{
  "n_layer": 15,
  "norm": "layernorm",
  "qk_norm": false,
  "parallel_block": false,
  "init_std_o": 0.00933,
  "optimizer": "adamw",
  "decay_shape": "square",
  "dataset": "wikipedia_en"
}
Each number is 200 + 40 x the weight over the matrix's rms, rounded and kept within 0 to 999. Layers, rows and columns count from 0.

# up: layer 6 MLP up, 384x96, rms 0.195, rows 47-82, columns 0-95
# down: layer 6 MLP down (transposed), 384x96, rms 0.16, rows 47-82, columns 0-95
up47,194,223,202,166,247,177,123,229,149,166,199,196,199,209,146,147,262,142,135,156,190,179,207,144,225,195,179,203,193,205,160,201,176,243,211,190,210,295,250,266,208,211,203,183,165,204,179,193,188,249,181,163,214,235,210,226,274,181,231,230,182,242,173,262,164,214,270,219,195,97,258,208,234,175,159,179,286,175,175,303,205,212,158,198,243,183,254,183,186,232,188,218,196,213,164,174
down47,240,225,166,261,195,150,261,225,248,240,176,209,228,204,247,200,230,161,234,112,155,192,165,185,224,262,272,173,210,251,273,193,262,214,209,214,172,186,171,172,189,251,260,171,171,254,246,185,222,184,170,248,155,217,232,216,197,168,215,258,233,206,220,202,214,149,201,193,172,242,178,237,189,153,193,132,202,118,173,181,201,212,151,143,158,169,199,205,195,142,222,174,166,214,191,227
up48,200,266,175,267,213,201,156,152,160,178,221,204,242,197,270,212,90,196,154,281,260,200,153,177,117,215,170,242,195,189,247,195,149,155,199,255,198,184,153,193,276,175,175,302,205,148,193,237,249,133,258,251,189,143,173,227,218,274,155,152,152,97,134,246,347,305,179,74,189,174,236,247,168,211,202,194,148,207,198,273,178,191,245,196,136,135,240,252,186,132,165,202,179,249,237,164
down48,240,155,183,202,128,98,184,209,235,290,146,166,239,222,260,235,270,162,224,178,176,290,204,147,241,185,244,228,246,184,211,172,192,222,173,150,162,208,192,223,145,133,216,194,174,224,167,216,252,172,119,173,198,287,163,200,252,141,255,181,191,154,157,229,239,248,234,219,319,205,265,207,186,269,174,181,226,142,229,281,223,273,157,122,202,104,232,155,151,296,196,204,103,118,136,290
up49,177,249,153,173,169,155,203,171,167,218,222,211,196,207,177,97,232,179,154,257,233,195,120,167,214,220,167,189,198,191,264,224,213,205,191,177,284,233,174,221,181,161,212,236,213,228,222,176,241,239,252,129,205,264,265,167,197,199,171,192,272,144,189,232,248,209,219,214,238,164,257,212,172,135,172,196,158,185,141,247,181,188,214,303,202,182,236,196,177,230,163,233,187,161,162,135
down49,220,241,182,126,270,231,289,223,239,173,210,200,195,181,164,206,150,175,247,201,126,133,229,233,249,242,247,175,225,251,144,201,233,192,126,199,187,291,178,164,194,223,174,149,225,159,177,231,210,180,164,246,234,143,198,209,182,159,167,176,258,299,199,115,158,175,193,166,171,146,219,235,234,229,249,143,224,214,188,145,244,254,197,222,200,248,158,209,189,290,183,230,218,144,192,187
up50,218,220,194,205,179,140,195,219,109,138,241,233,198,207,231,161,215,109,197,202,183,190,188,147,150,121,226,179,201,241,164,174,174,215,261,157,270,211,213,243,151,180,157,208,249,219,208,178,191,205,248,169,245,130,271,216,193,180,130,141,150,201,217,168,185,234,240,195,170,181,230,293,196,245,230,242,275,173,236,266,179,195,192,233,308,167,201,206,137,188,181,195,168,232,288,258
down50,285,259,208,136,185,207,124,213,216,202,237,209,120,217,166,150,186,222,184,204,211,229,272,176,117,243,179,110,174,232,239,197,227,144,137,134,201,205,283,203,232,206,178,134,159,149,249,224,224,219,188,110,176,188,213,168,231,222,265,220,208,203,249,253,208,207,238,250,134,213,176,166,256,209,175,232,280,222,143,209,161,173,169,333,178,178,190,212,187,203,262,213,236,147,163,161
up51,231,198,203,159,224,237,176,201,218,251,98,208,171,157,231,205,193,186,161,227,231,220,164,140,118,235,61,211,175,226,303,185,186,193,201,199,247,233,219,118,222,228,203,238,142,179,300,208,186,152,192,238,162,181,224,179,264,230,209,156,209,216,165,237,227,259,154,159,188,148,242,175,211,237,189,175,230,243,215,238,171,185,155,210,227,230,209,166,229,221,180,193,229,167,193,178
down51,198,214,243,229,206,177,158,233,208,185,173,165,165,221,183,272,215,195,201,191,237,184,175,214,238,165,227,169,147,226,136,180,205,214,170,233,183,133,172,187,209,189,257,159,248,199,169,186,177,215,209,190,245,201,176,256,232,172,216,195,238,197,199,226,209,145,150,247,148,201,156,177,273,187,223,205,189,233,193,206,212,134,202,237,187,200,176,249,204,117,186,168,223,273,212,214
up52,255,242,219,188,205,235,192,184,167,131,126,189,188,185,217,200,222,187,179,145,249,138,243,181,143,212,112,258,192,207,206,182,203,120,156,266,176,206,231,212,269,214,165,142,116,143,175,277,178,158,231,288,254,202,230,238,293,155,222,184,183,238,247,271,210,265,209,219,161,136,232,212,207,290,163,261,233,175,260,237,163,158,196,145,231,189,215,183,221,196,210,179,178,206,169,204
down52,199,232,142,249,110,101,204,262,213,213,203,198,190,212,207,228,270,235,168,177,232,119,207,104,239,235,231,202,324,161,185,147,312,288,182,189,169,156,191,234,252,235,155,211,206,166,292,114,203,178,104,144,233,185,204,219,231,214,173,238,160,175,243,184,225,186,198,167,130,206,158,245,275,210,275,220,211,188,210,190,234,129,156,230,143,190,147,229,175,201,144,229,274,238,138,170
up53,253,206,167,218,179,203,191,161,218,178,211,217,155,182,304,197,154,204,186,252,245,228,188,230,191,218,205,207,218,174,235,232,169,211,164,199,135,211,188,226,251,187,184,197,252,188,178,169,246,253,227,171,138,217,218,185,213,143,181,209,199,207,184,197,189,228,231,193,215,191,156,172,190,211,238,238,208,294,156,208,200,148,201,217,213,169,192,156,197,193,147,215,159,200,192,184
down53,194,219,195,213,219,206,219,235,174,222,179,187,136,158,191,225,181,229,171,189,237,184,223,210,221,129,279,163,152,174,138,240,214,243,189,216,235,191,207,247,184,225,170,175,236,241,240,238,223,188,185,175,175,186,180,166,239,203,169,169,186,221,175,166,193,253,263,239,223,229,237,187,179,165,209,230,181,151,203,164,187,201,162,248,171,157,205,211,218,214,155,243,173,215,206,194
up54,185,245,213,194,228,174,184,172,210,237,176,248,243,189,245,181,193,175,137,279,218,213,189,176,203,223,175,169,239,219,248,186,90,209,186,175,239,235,227,190,219,213,147,189,176,184,241,207,202,216,262,237,117,190,238,188,223,151,249,183,187,161,221,252,160,231,159,157,206,102,232,190,211,220,174,173,179,238,230,233,143,167,227,224,223,180,262,210,166,266,229,219,148,166,209,216
down54,124,243,214,209,227,171,204,198,245,174,207,171,202,172,158,223,265,151,200,223,215,215,179,156,188,215,190,157,174,210,184,217,190,174,220,188,258,227,205,193,200,207,186,216,270,203,219,204,198,208,169,218,164,199,199,251,147,222,192,228,200,134,206,190,185,155,193,157,210,249,272,146,230,170,155,162,177,195,256,207,202,167,224,246,148,210,180,224,244,221,207,214,232,192,204,192
up55,200,231,239,236,175,180,154,162,189,188,206,187,231,206,217,203,183,214,151,205,263,182,123,187,177,268,178,277,191,222,212,210,158,228,203,307,148,245,209,202,236,168,180,156,296,204,154,235,301,254,251,189,235,218,314,257,263,190,144,176,155,217,208,269,223,103,187,131,156,203,210,255,199,234,126,184,198,174,193,273,181,193,195,164,170,171,244,185,199,233,183,172,139,194,179,179
down55,155,253,184,228,202,205,186,223,256,176,191,201,128,241,160,281,223,207,161,226,205,181,237,241,166,280,177,221,135,110,262,160,206,158,208,207,248,222,167,165,172,149,186,198,266,235,213,317,141,180,158,267,280,135,226,214,161,239,151,228,146,224,242,209,163,184,246,221,171,183,175,234,166,273,102,206,136,206,291,272,155,238,202,212,120,190,163,176,191,202,175,184,210,193,197,172
up56,234,206,198,232,249,145,97,206,181,183,146,240,200,185,223,178,184,229,161,209,197,247,190,178,233,172,193,245,183,272,213,190,145,124,189,253,181,191,193,137,141,203,210,235,159,156,217,287,163,211,195,185,185,180,160,206,236,296,198,171,175,209,180,195,228,239,178,185,164,236,226,140,176,226,160,178,206,237,220,227,74,197,221,218,176,187,235,242,191,235,260,238,279,257,194,207
down56,258,92,234,242,179,169,166,180,180,205,237,233,213,187,140,232,147,163,279,187,186,251,226,210,198,222,186,292,174,220,239,189,185,218,194,203,205,173,198,131,197,256,250,168,189,206,225,200,171,184,177,209,208,159,205,203,236,172,209,226,170,176,215,198,163,239,208,178,148,152,196,236,207,238,213,172,205,153,232,217,212,142,215,181,243,184,198,181,192,203,251,197,185,215,197,202
up57,300,223,125,273,174,172,183,196,218,189,215,216,241,149,189,283,188,263,186,163,231,182,123,188,187,158,188,216,179,227,167,149,238,219,175,194,234,200,164,117,157,191,179,190,233,187,188,212,167,174,197,211,123,152,275,184,264,176,185,163,209,267,254,173,220,195,213,192,174,251,236,233,156,176,215,138,167,278,255,257,124,154,192,241,187,173,188,235,219,232,175,202,178,224,213,205
down57,174,96,195,200,241,148,230,223,149,209,242,221,167,239,239,169,221,224,251,220,204,169,251,204,174,191,176,215,211,248,152,235,234,174,210,195,192,152,222,190,253,216,274,147,219,199,238,231,244,233,189,164,209,213,190,162,141,233,205,149,142,163,160,153,186,249,198,252,184,199,172,170,241,197,208,176,253,183,205,229,189,174,215,203,147,151,207,201,166,179,191,134,219,184,283,204
up58,175,228,230,163,246,152,230,189,267,266,212,183,228,130,142,137,177,198,190,217,290,209,129,199,176,230,185,170,300,130,151,220,203,206,181,308,140,233,210,256,190,173,189,175,264,191,220,214,193,127,247,212,213,196,198,197,308,251,237,163,259,159,121,190,222,153,218,221,225,143,162,253,285,184,164,213,247,201,184,196,211,206,169,240,261,184,225,172,227,143,218,204,222,221,206,217
down58,168,253,218,177,168,203,267,219,225,194,183,217,129,222,147,177,214,205,189,224,180,178,195,184,240,248,238,174,122,218,235,159,177,140,189,143,160,174,224,202,123,142,277,176,204,218,271,257,211,176,295,195,211,143,227,192,139,189,228,243,163,238,220,186,234,158,212,218,162,236,174,194,185,136,251,193,146,195,207,131,241,245,179,222,142,231,179,224,221,178,138,211,243,270,222,265
up59,229,249,223,203,214,151,100,193,176,217,153,207,229,209,253,170,240,168,168,184,195,224,129,129,225,214,96,205,243,193,274,210,193,204,157,185,269,260,192,103,206,170,164,247,209,158,244,180,203,187,250,187,192,173,187,204,193,283,189,159,236,168,193,191,243,205,189,217,222,151,215,184,217,188,195,160,191,221,273,238,183,167,197,203,200,236,207,196,191,265,202,222,194,175,195,234
down59,167,173,172,216,177,190,144,262,262,212,154,132,250,172,268,152,237,176,192,233,236,166,202,154,163,155,181,208,233,167,269,189,273,141,182,244,184,250,221,207,235,175,216,205,245,201,236,184,194,217,197,213,221,223,201,208,190,233,177,199,177,124,191,202,326,201,169,218,179,190,207,229,172,143,185,156,173,246,246,241,206,205,219,221,159,179,254,222,172,171,208,172,208,152,185,162
up60,278,241,202,315,241,150,146,178,157,198,217,228,212,238,188,139,221,236,166,174,270,171,120,223,105,162,126,193,222,108,219,177,126,154,124,177,213,209,148,263,113,172,193,243,153,172,204,282,175,170,162,207,197,203,188,199,220,212,261,192,233,248,156,220,226,265,252,217,199,154,223,244,235,157,176,167,195,165,133,196,98,251,206,319,201,171,202,270,193,265,260,246,146,253,249,228
down60,155,195,163,254,220,198,209,224,195,189,228,208,235,223,263,202,150,232,156,225,254,214,219,160,172,145,233,225,250,169,193,227,167,215,254,190,208,296,163,189,229,85,172,192,82,97,252,203,199,185,205,153,206,220,214,177,251,146,229,212,146,251,116,164,178,254,184,224,239,293,155,270,213,155,211,202,191,269,135,111,203,243,175,207,190,220,165,202,145,202,254,207,152,231,189,149
up61,260,233,159,221,197,179,184,189,158,211,132,190,191,228,231,229,271,157,163,214,192,198,167,159,217,172,162,221,269,195,299,256,200,264,128,188,276,237,174,108,177,213,147,208,124,179,236,207,193,186,168,250,229,232,227,208,230,195,190,174,179,167,210,232,218,261,202,184,214,168,189,222,196,211,230,183,213,267,188,222,111,195,221,204,221,157,208,218,202,188,214,161,166,213,218,196
down61,214,147,183,258,198,217,163,281,228,203,219,248,182,214,245,95,232,183,235,208,243,212,150,194,196,196,179,212,196,203,142,174,250,205,229,253,195,186,246,206,240,168,253,188,214,192,187,203,207,194,182,183,285,189,205,187,215,221,214,197,189,199,196,129,322,200,161,172,164,111,248,159,152,210,100,132,246,224,188,245,171,172,203,159,148,244,216,243,144,205,248,165,207,156,217,213
up62,173,253,162,230,222,136,155,188,172,201,190,223,211,123,260,157,210,200,160,219,215,273,165,190,105,246,130,225,188,238,184,207,142,216,205,256,202,243,225,223,195,261,182,164,204,208,287,242,259,155,272,228,209,125,235,210,230,143,208,206,157,127,146,211,213,159,185,133,215,160,193,251,187,223,164,169,209,197,208,195,152,213,164,187,286,241,238,174,182,188,199,186,176,276,218,209
down62,187,226,132,224,178,210,190,151,112,184,238,176,138,198,192,181,214,226,146,169,158,222,162,194,167,212,137,199,205,194,222,224,204,200,179,196,227,269,244,210,246,246,250,165,241,231,276,173,281,164,154,186,192,238,161,223,187,213,130,202,181,181,179,209,247,219,195,184,255,222,170,204,190,148,181,165,229,178,228,191,185,259,226,151,172,248,185,244,192,203,217,153,164,281,200,213
up63,244,267,149,186,266,142,196,181,186,158,182,248,264,92,142,175,142,241,181,231,246,183,125,239,225,146,207,245,186,175,178,186,199,179,172,298,182,274,209,234,187,196,147,117,230,172,249,159,208,203,282,228,201,151,224,206,203,220,236,259,187,192,181,178,212,237,195,167,201,189,174,196,180,226,177,195,200,238,216,246,171,235,217,204,209,138,289,199,150,208,223,255,213,189,156,251
down63,144,181,199,239,96,222,210,237,253,185,241,234,163,239,168,155,231,186,213,178,162,192,208,240,175,196,188,194,251,211,248,258,173,220,169,193,242,164,198,177,173,218,210,202,186,176,211,236,173,246,145,213,174,233,207,195,233,215,165,144,164,185,204,244,233,269,202,230,179,165,176,92,216,187,146,178,195,140,233,181,279,201,205,231,158,234,182,223,177,153,246,152,196,191,225,236
up64,140,211,233,185,226,192,190,176,168,232,208,250,223,210,215,186,251,217,197,185,222,210,204,183,269,201,154,168,249,196,256,189,119,187,214,195,235,201,147,214,142,269,199,182,171,204,285,148,209,155,214,189,241,224,258,207,163,247,129,145,162,194,173,221,204,248,210,185,301,157,294,253,164,161,192,184,245,187,160,200,173,147,175,196,221,189,215,196,170,233,212,288,141,226,193,242
down64,247,207,220,225,269,279,214,235,114,226,264,227,180,203,162,218,183,212,254,186,160,196,151,307,224,211,216,171,139,202,121,198,158,164,202,180,196,198,164,205,128,210,213,216,223,209,193,167,161,211,203,174,197,227,233,213,183,195,153,249,232,138,204,191,246,192,201,174,177,170,150,172,314,161,182,181,225,226,182,254,183,166,164,216,179,246,202,238,221,193,187,211,206,191,224,202
up65,241,246,58,192,230,146,209,177,139,192,216,212,244,83,199,214,199,191,190,261,262,221,166,210,177,230,177,252,236,226,231,170,150,135,193,125,163,226,215,198,211,274,149,246,216,165,260,136,150,215,263,203,234,127,209,212,276,218,238,163,268,165,172,269,228,239,240,160,202,227,132,308,189,197,212,92,195,264,154,152,177,117,212,337,254,181,268,207,191,178,171,228,240,287,229,215
down65,195,174,199,160,270,163,210,279,255,134,194,285,215,177,254,231,158,116,282,198,210,190,177,194,183,176,236,207,197,202,262,206,122,252,121,190,239,218,186,130,188,194,235,196,191,256,160,188,250,235,167,209,200,175,246,171,218,185,162,136,232,174,156,199,148,208,172,205,130,197,204,184,169,261,228,284,111,211,226,234,195,193,266,208,262,160,210,201,170,179,155,163,183,210,163,273
up66,167,192,185,213,224,220,208,172,190,219,197,189,235,202,219,209,215,128,185,226,214,193,133,185,246,199,157,145,247,206,197,217,268,220,171,231,282,266,188,161,251,194,182,175,212,119,203,226,176,171,183,254,158,195,279,223,167,224,167,98,235,204,235,140,205,191,191,223,265,145,197,194,155,145,154,182,182,246,228,215,152,212,199,262,169,167,175,268,191,143,240,199,150,196,234,254
down66,194,215,170,203,177,206,246,232,159,214,183,235,239,228,255,222,159,200,189,180,197,203,156,266,198,239,266,225,243,155,186,263,176,148,181,251,204,303,198,176,207,173,201,164,215,250,184,126,221,185,154,221,228,167,132,204,190,143,178,161,235,149,208,183,164,203,198,202,210,206,149,205,176,233,198,179,164,206,245,255,123,191,158,228,235,218,218,175,241,199,206,194,186,223,128,232
up67,102,229,207,291,220,167,197,229,196,168,193,162,280,200,209,264,227,198,160,180,228,110,265,180,204,184,162,252,215,183,174,176,245,238,123,321,239,240,157,218,206,207,187,184,173,203,175,190,191,275,213,230,142,156,295,260,217,181,154,139,182,143,312,131,249,191,159,216,189,156,197,215,190,144,155,212,228,226,271,272,182,194,219,200,142,198,179,184,196,210,264,187,238,158,210,226
down67,165,180,172,176,182,134,228,219,221,230,145,164,294,216,173,281,145,177,130,252,175,171,221,175,171,177,237,213,145,211,183,239,159,180,254,131,225,158,191,191,128,137,210,194,161,253,286,153,242,203,189,209,178,176,249,161,269,185,175,237,282,247,254,215,212,130,156,203,170,96,165,188,160,263,294,258,264,213,284,182,230,241,209,230,117,245,236,238,205,216,189,200,215,122,190,126
up68,201,211,76,225,291,184,215,170,201,175,183,204,214,131,233,284,170,225,135,260,174,192,225,124,172,204,190,187,236,171,164,197,201,219,134,236,207,283,194,255,208,269,179,168,236,123,241,174,159,206,248,221,218,173,225,195,216,244,254,151,189,194,194,192,175,229,204,213,171,130,147,230,245,228,214,163,217,264,315,224,204,74,204,231,190,155,239,238,179,173,180,221,278,256,237,208
down68,172,155,148,245,146,215,208,205,208,222,190,187,187,268,268,134,222,198,198,219,262,190,212,215,177,166,245,242,229,216,275,170,162,158,185,155,217,140,158,131,142,179,249,130,281,209,225,244,195,190,182,204,199,150,240,179,165,258,150,205,190,177,173,222,249,140,206,191,204,267,223,143,103,186,198,203,191,217,197,200,121,247,195,254,227,235,203,169,192,249,249,193,137,208,213,222
up69,159,216,178,204,220,217,232,152,170,153,217,219,303,188,184,240,176,229,186,196,267,203,196,178,205,161,152,194,210,206,183,180,153,241,130,260,231,293,220,174,202,251,192,171,165,162,257,232,174,122,221,243,166,178,231,218,228,190,216,150,218,146,139,200,244,243,145,170,221,155,190,193,226,235,167,212,238,223,241,249,171,211,242,232,196,162,191,193,176,149,282,271,161,199,215,227
down69,128,175,230,210,219,172,190,241,248,198,160,190,210,121,209,180,210,195,208,190,213,246,233,190,144,262,198,292,231,157,240,221,264,192,192,191,177,208,168,229,178,198,195,156,229,161,176,240,197,248,238,189,171,236,227,175,202,161,172,196,153,219,249,135,236,244,132,212,223,217,244,193,186,212,252,181,170,168,214,262,230,138,122,147,218,193,260,163,225,209,216,187,184,144,169,232
up70,171,212,113,255,191,182,192,226,230,165,195,206,229,217,209,209,195,235,198,212,260,166,197,154,195,234,129,150,288,126,253,145,173,160,113,176,293,217,138,179,213,152,177,254,200,233,225,223,169,216,227,174,182,189,175,171,190,238,231,250,286,251,197,170,226,254,205,204,244,111,219,260,226,198,203,222,158,233,183,188,184,199,229,232,221,217,207,189,259,214,178,158,147,202,186,234
down70,183,193,199,158,192,209,231,222,228,225,155,196,198,215,160,110,204,197,192,174,170,202,172,217,237,208,269,238,208,225,201,201,183,230,227,197,178,179,227,183,246,196,164,207,161,107,231,170,211,205,165,167,211,223,173,166,223,189,150,111,145,171,185,164,182,154,241,227,262,202,165,170,186,235,196,246,224,197,222,146,210,210,251,163,231,278,199,203,234,155,239,251,221,199,167,191
up71,204,224,231,200,213,197,157,177,161,176,193,179,167,218,187,171,210,232,123,229,171,209,208,218,225,194,235,218,221,218,232,177,171,174,226,197,187,199,186,215,220,220,207,245,260,211,189,179,259,249,198,131,198,148,207,215,258,270,122,144,191,107,143,159,225,302,295,169,203,166,265,230,158,253,226,234,275,214,214,209,208,158,118,170,215,173,299,180,179,216,246,272,227,192,163,156
down71,189,223,263,180,246,226,134,223,273,171,194,241,169,77,188,241,143,190,226,219,203,171,237,216,173,228,193,240,232,138,150,183,193,187,206,188,228,211,222,170,216,169,203,253,228,81,168,217,218,172,121,201,179,231,150,227,185,245,197,228,229,246,190,195,218,117,195,222,179,204,149,263,186,226,171,219,221,258,121,269,230,267,113,269,212,155,165,181,240,203,233,178,220,209,193,162
up72,193,201,190,179,190,160,170,192,209,250,203,223,219,140,201,226,206,205,188,230,252,220,129,152,211,221,174,230,188,179,206,182,192,148,196,154,250,248,163,249,173,183,192,274,111,202,218,180,189,190,238,203,231,181,231,167,179,293,215,178,248,196,257,163,195,186,228,172,211,135,185,215,242,181,216,200,235,185,116,209,176,177,137,308,283,203,224,169,227,271,208,203,195,195,224,215
down72,213,169,222,220,205,184,260,193,203,210,211,185,188,194,191,224,192,214,178,224,194,220,259,171,257,220,209,266,155,248,233,207,213,167,194,219,220,198,179,188,165,169,215,250,183,192,138,168,146,207,137,147,225,194,277,167,175,159,225,207,183,184,151,214,162,286,180,229,197,225,199,205,218,258,191,216,208,210,233,222,186,215,219,165,217,251,175,215,153,178,166,166,168,210,170,138
up73,178,195,202,275,284,215,152,175,178,216,112,219,213,208,219,246,282,206,144,172,186,163,252,225,213,165,205,184,225,226,161,144,189,166,120,245,147,190,180,234,208,219,204,191,167,161,210,173,88,231,265,267,172,89,227,267,159,220,315,195,172,184,214,177,205,225,182,183,205,118,280,152,239,175,229,188,247,208,151,180,163,174,246,141,251,241,172,209,180,280,269,245,264,216,252,245
down73,232,176,197,267,130,173,153,184,190,189,219,236,222,237,252,190,196,143,222,149,302,178,195,227,238,182,281,226,167,186,261,199,95,200,252,196,177,249,174,239,189,185,184,186,187,288,157,286,208,185,121,261,201,188,188,197,212,177,236,106,199,200,124,143,216,266,245,270,192,220,200,301,170,169,252,207,192,147,132,216,254,237,180,150,150,184,161,307,208,107,241,184,217,174,164,174
up74,184,257,177,175,206,175,200,191,156,173,198,211,228,187,223,104,206,245,222,194,213,235,152,179,201,168,195,197,285,182,189,176,172,125,201,274,238,216,190,216,163,188,100,145,161,175,248,203,237,158,259,224,257,211,242,183,210,240,253,206,199,193,163,230,225,157,190,196,210,132,191,213,184,245,194,148,220,178,165,232,236,206,196,216,240,230,236,184,177,129,210,211,178,227,188,210
down74,206,247,264,172,200,172,186,234,244,201,150,221,233,189,197,234,226,199,200,197,205,184,205,235,218,280,181,223,120,110,135,219,142,188,232,201,227,171,161,212,228,197,135,180,222,203,197,236,217,208,239,170,210,158,165,159,206,244,202,264,202,211,243,191,220,178,180,180,184,222,298,218,305,241,196,163,118,199,188,204,207,179,163,220,154,207,227,180,181,234,184,246,218,145,167,169
up75,239,196,227,125,233,214,242,131,171,213,123,213,227,100,231,227,226,169,168,229,201,140,164,207,235,220,155,188,239,157,163,201,214,155,206,235,185,283,192,218,212,166,206,159,168,185,249,147,117,231,230,288,198,164,235,184,247,302,194,209,202,258,200,243,163,180,205,161,238,149,216,178,238,215,221,248,225,184,253,221,212,141,212,185,308,183,216,186,176,171,255,298,209,264,229,182
down75,237,229,205,255,162,153,241,188,226,192,190,210,157,192,164,260,192,275,219,144,226,211,124,177,205,240,172,221,151,160,187,145,256,167,266,152,229,140,190,229,203,236,246,194,204,159,222,203,207,235,190,137,146,229,194,214,234,254,227,236,144,209,173,193,231,208,240,168,221,237,206,143,274,196,188,159,220,145,194,271,282,182,223,121,196,137,216,165,176,252,244,155,149,185,216,177
up76,186,263,154,187,295,217,142,182,112,167,189,196,257,133,193,124,227,165,191,231,277,274,191,160,139,159,163,161,190,186,199,161,194,197,175,161,261,278,304,265,227,196,183,189,179,170,261,139,219,176,196,267,228,228,201,203,201,157,291,208,251,234,203,200,266,221,230,181,205,193,213,185,225,219,164,141,173,169,221,224,148,181,121,196,296,180,258,162,179,133,179,194,176,206,218,182
down76,198,176,140,177,212,278,225,161,232,221,170,179,204,213,147,177,231,260,176,215,203,189,191,249,166,262,225,198,195,224,281,213,200,214,262,141,256,151,220,185,200,200,202,178,247,235,180,183,180,151,221,181,196,289,239,223,241,168,242,149,249,241,270,234,176,159,207,230,216,154,211,211,136,232,205,200,172,212,196,241,139,250,141,213,206,198,238,215,189,129,87,181,241,159,183,102
up77,170,222,212,207,317,169,178,169,146,181,209,200,177,218,231,192,275,242,171,181,209,205,223,201,276,140,197,185,184,202,205,134,205,165,181,230,225,193,175,160,208,242,210,230,202,157,298,196,211,132,158,220,169,216,186,224,161,239,144,176,172,80,93,161,261,234,170,234,258,211,225,215,161,193,162,167,249,205,137,196,99,214,222,224,177,187,197,290,219,155,246,242,177,202,276,275
down77,154,198,202,230,228,174,147,187,245,215,306,229,183,207,180,199,270,187,176,190,220,221,210,242,251,220,195,249,202,224,242,161,189,229,216,199,223,127,293,174,270,234,162,200,145,259,242,182,282,235,141,195,158,182,202,172,198,233,141,114,169,160,188,253,221,194,202,110,205,187,176,187,209,128,208,225,157,182,192,230,165,236,120,167,175,177,194,199,266,219,256,266,228,144,104,205
up78,198,250,183,240,206,108,173,166,155,205,226,234,167,106,245,81,245,219,156,263,204,231,213,187,196,179,185,229,236,311,229,207,92,230,166,265,217,254,206,228,168,214,168,128,156,183,235,195,201,189,239,232,221,146,291,201,188,197,129,177,181,255,151,239,174,223,231,191,213,190,172,255,135,203,198,171,166,214,231,201,214,163,209,201,211,204,231,233,160,199,210,239,258,263,235,235
down78,125,204,148,266,200,161,175,143,161,200,173,199,171,201,257,223,215,216,103,232,107,163,211,184,232,237,166,250,233,291,238,212,165,302,217,230,179,236,253,181,251,216,128,162,241,203,179,233,294,174,192,139,153,272,209,238,197,170,165,177,228,242,122,192,176,211,241,219,228,239,170,209,179,178,132,190,170,207,250,200,204,271,203,172,123,217,206,246,170,124,214,167,216,184,212,188
up79,176,223,162,195,275,213,196,197,213,244,169,202,223,142,149,197,220,191,217,241,225,183,195,188,211,209,149,155,215,194,222,208,168,219,181,248,218,208,231,186,243,230,137,186,187,143,209,203,166,213,207,188,255,186,224,198,231,245,251,151,181,201,154,206,245,166,171,210,198,182,228,232,211,164,188,116,179,239,178,204,231,126,184,196,202,218,231,227,197,200,269,257,204,251,231,197
down79,178,138,181,200,230,211,189,208,268,194,172,253,236,145,226,193,187,227,256,231,201,175,154,179,221,213,191,241,206,132,204,209,190,227,212,168,147,228,176,218,204,217,206,207,187,241,239,216,221,201,218,241,145,219,189,184,253,165,140,180,219,167,195,173,177,215,138,142,206,177,232,237,183,242,214,176,185,240,201,182,176,216,236,197,182,243,207,187,128,148,208,212,251,186,156,247
up80,176,204,121,234,204,137,174,188,173,185,154,227,196,180,217,246,247,177,187,267,204,233,208,201,223,194,144,191,190,228,191,261,125,186,188,182,332,292,195,216,142,190,163,152,185,189,265,183,266,249,200,196,112,153,292,161,162,183,199,85,199,136,238,237,177,240,165,200,255,185,205,200,147,209,187,188,179,256,300,253,183,179,198,212,221,175,202,251,182,206,239,167,156,223,234,246
down80,215,251,214,233,157,285,220,239,189,224,195,216,277,256,174,245,210,136,132,164,166,213,219,187,204,177,231,197,170,134,227,131,224,264,193,183,243,211,174,110,242,116,201,207,193,191,185,151,139,217,220,228,226,176,283,184,202,217,147,220,207,153,242,267,210,146,175,159,233,253,238,204,180,206,202,182,160,207,146,182,211,207,168,129,195,186,225,201,191,286,198,174,161,192,238,202
up81,215,219,186,181,219,150,152,196,146,189,237,193,197,210,322,250,171,208,152,175,174,238,109,199,230,229,134,199,174,137,298,148,188,215,260,139,230,241,165,203,216,208,212,227,202,196,267,230,267,210,201,175,217,225,131,149,169,295,151,242,148,148,175,215,201,221,203,163,232,216,256,206,209,173,195,197,208,193,202,238,139,177,197,239,257,136,211,228,209,250,189,220,208,184,183,216
down81,167,239,238,116,203,284,215,196,160,178,229,228,179,178,162,177,181,141,188,168,219,202,211,231,274,225,201,206,127,221,157,176,139,131,230,172,253,228,141,254,200,206,218,189,292,288,227,212,206,140,197,209,201,302,225,217,209,190,219,204,190,224,184,181,196,237,203,207,197,140,109,233,188,164,220,163,214,283,212,196,218,225,191,141,313,147,177,210,220,267,217,210,195,136,104,199
up82,270,249,224,190,180,213,83,226,212,250,222,202,179,184,160,130,172,152,177,253,217,241,166,167,176,161,162,216,237,191,272,196,182,217,188,178,191,287,295,109,202,218,164,189,281,177,160,193,239,213,270,207,192,197,236,226,222,178,241,250,235,221,260,220,285,143,184,115,162,209,240,186,194,213,153,159,107,189,243,248,144,137,192,141,268,161,213,194,241,155,236,220,121,134,165,190
down82,166,121,186,162,152,155,242,225,239,152,239,195,144,191,127,219,334,206,149,218,227,178,279,181,185,228,197,215,210,151,161,223,355,275,298,242,120,236,204,208,111,224,185,199,214,156,182,157,195,183,144,292,201,242,231,248,219,188,191,250,91,230,219,173,126,189,244,261,228,97,212,170,179,269,184,222,229,170,140,171,203,151,156,195,266,248,165,200,135,184,224,228,161,223,223,163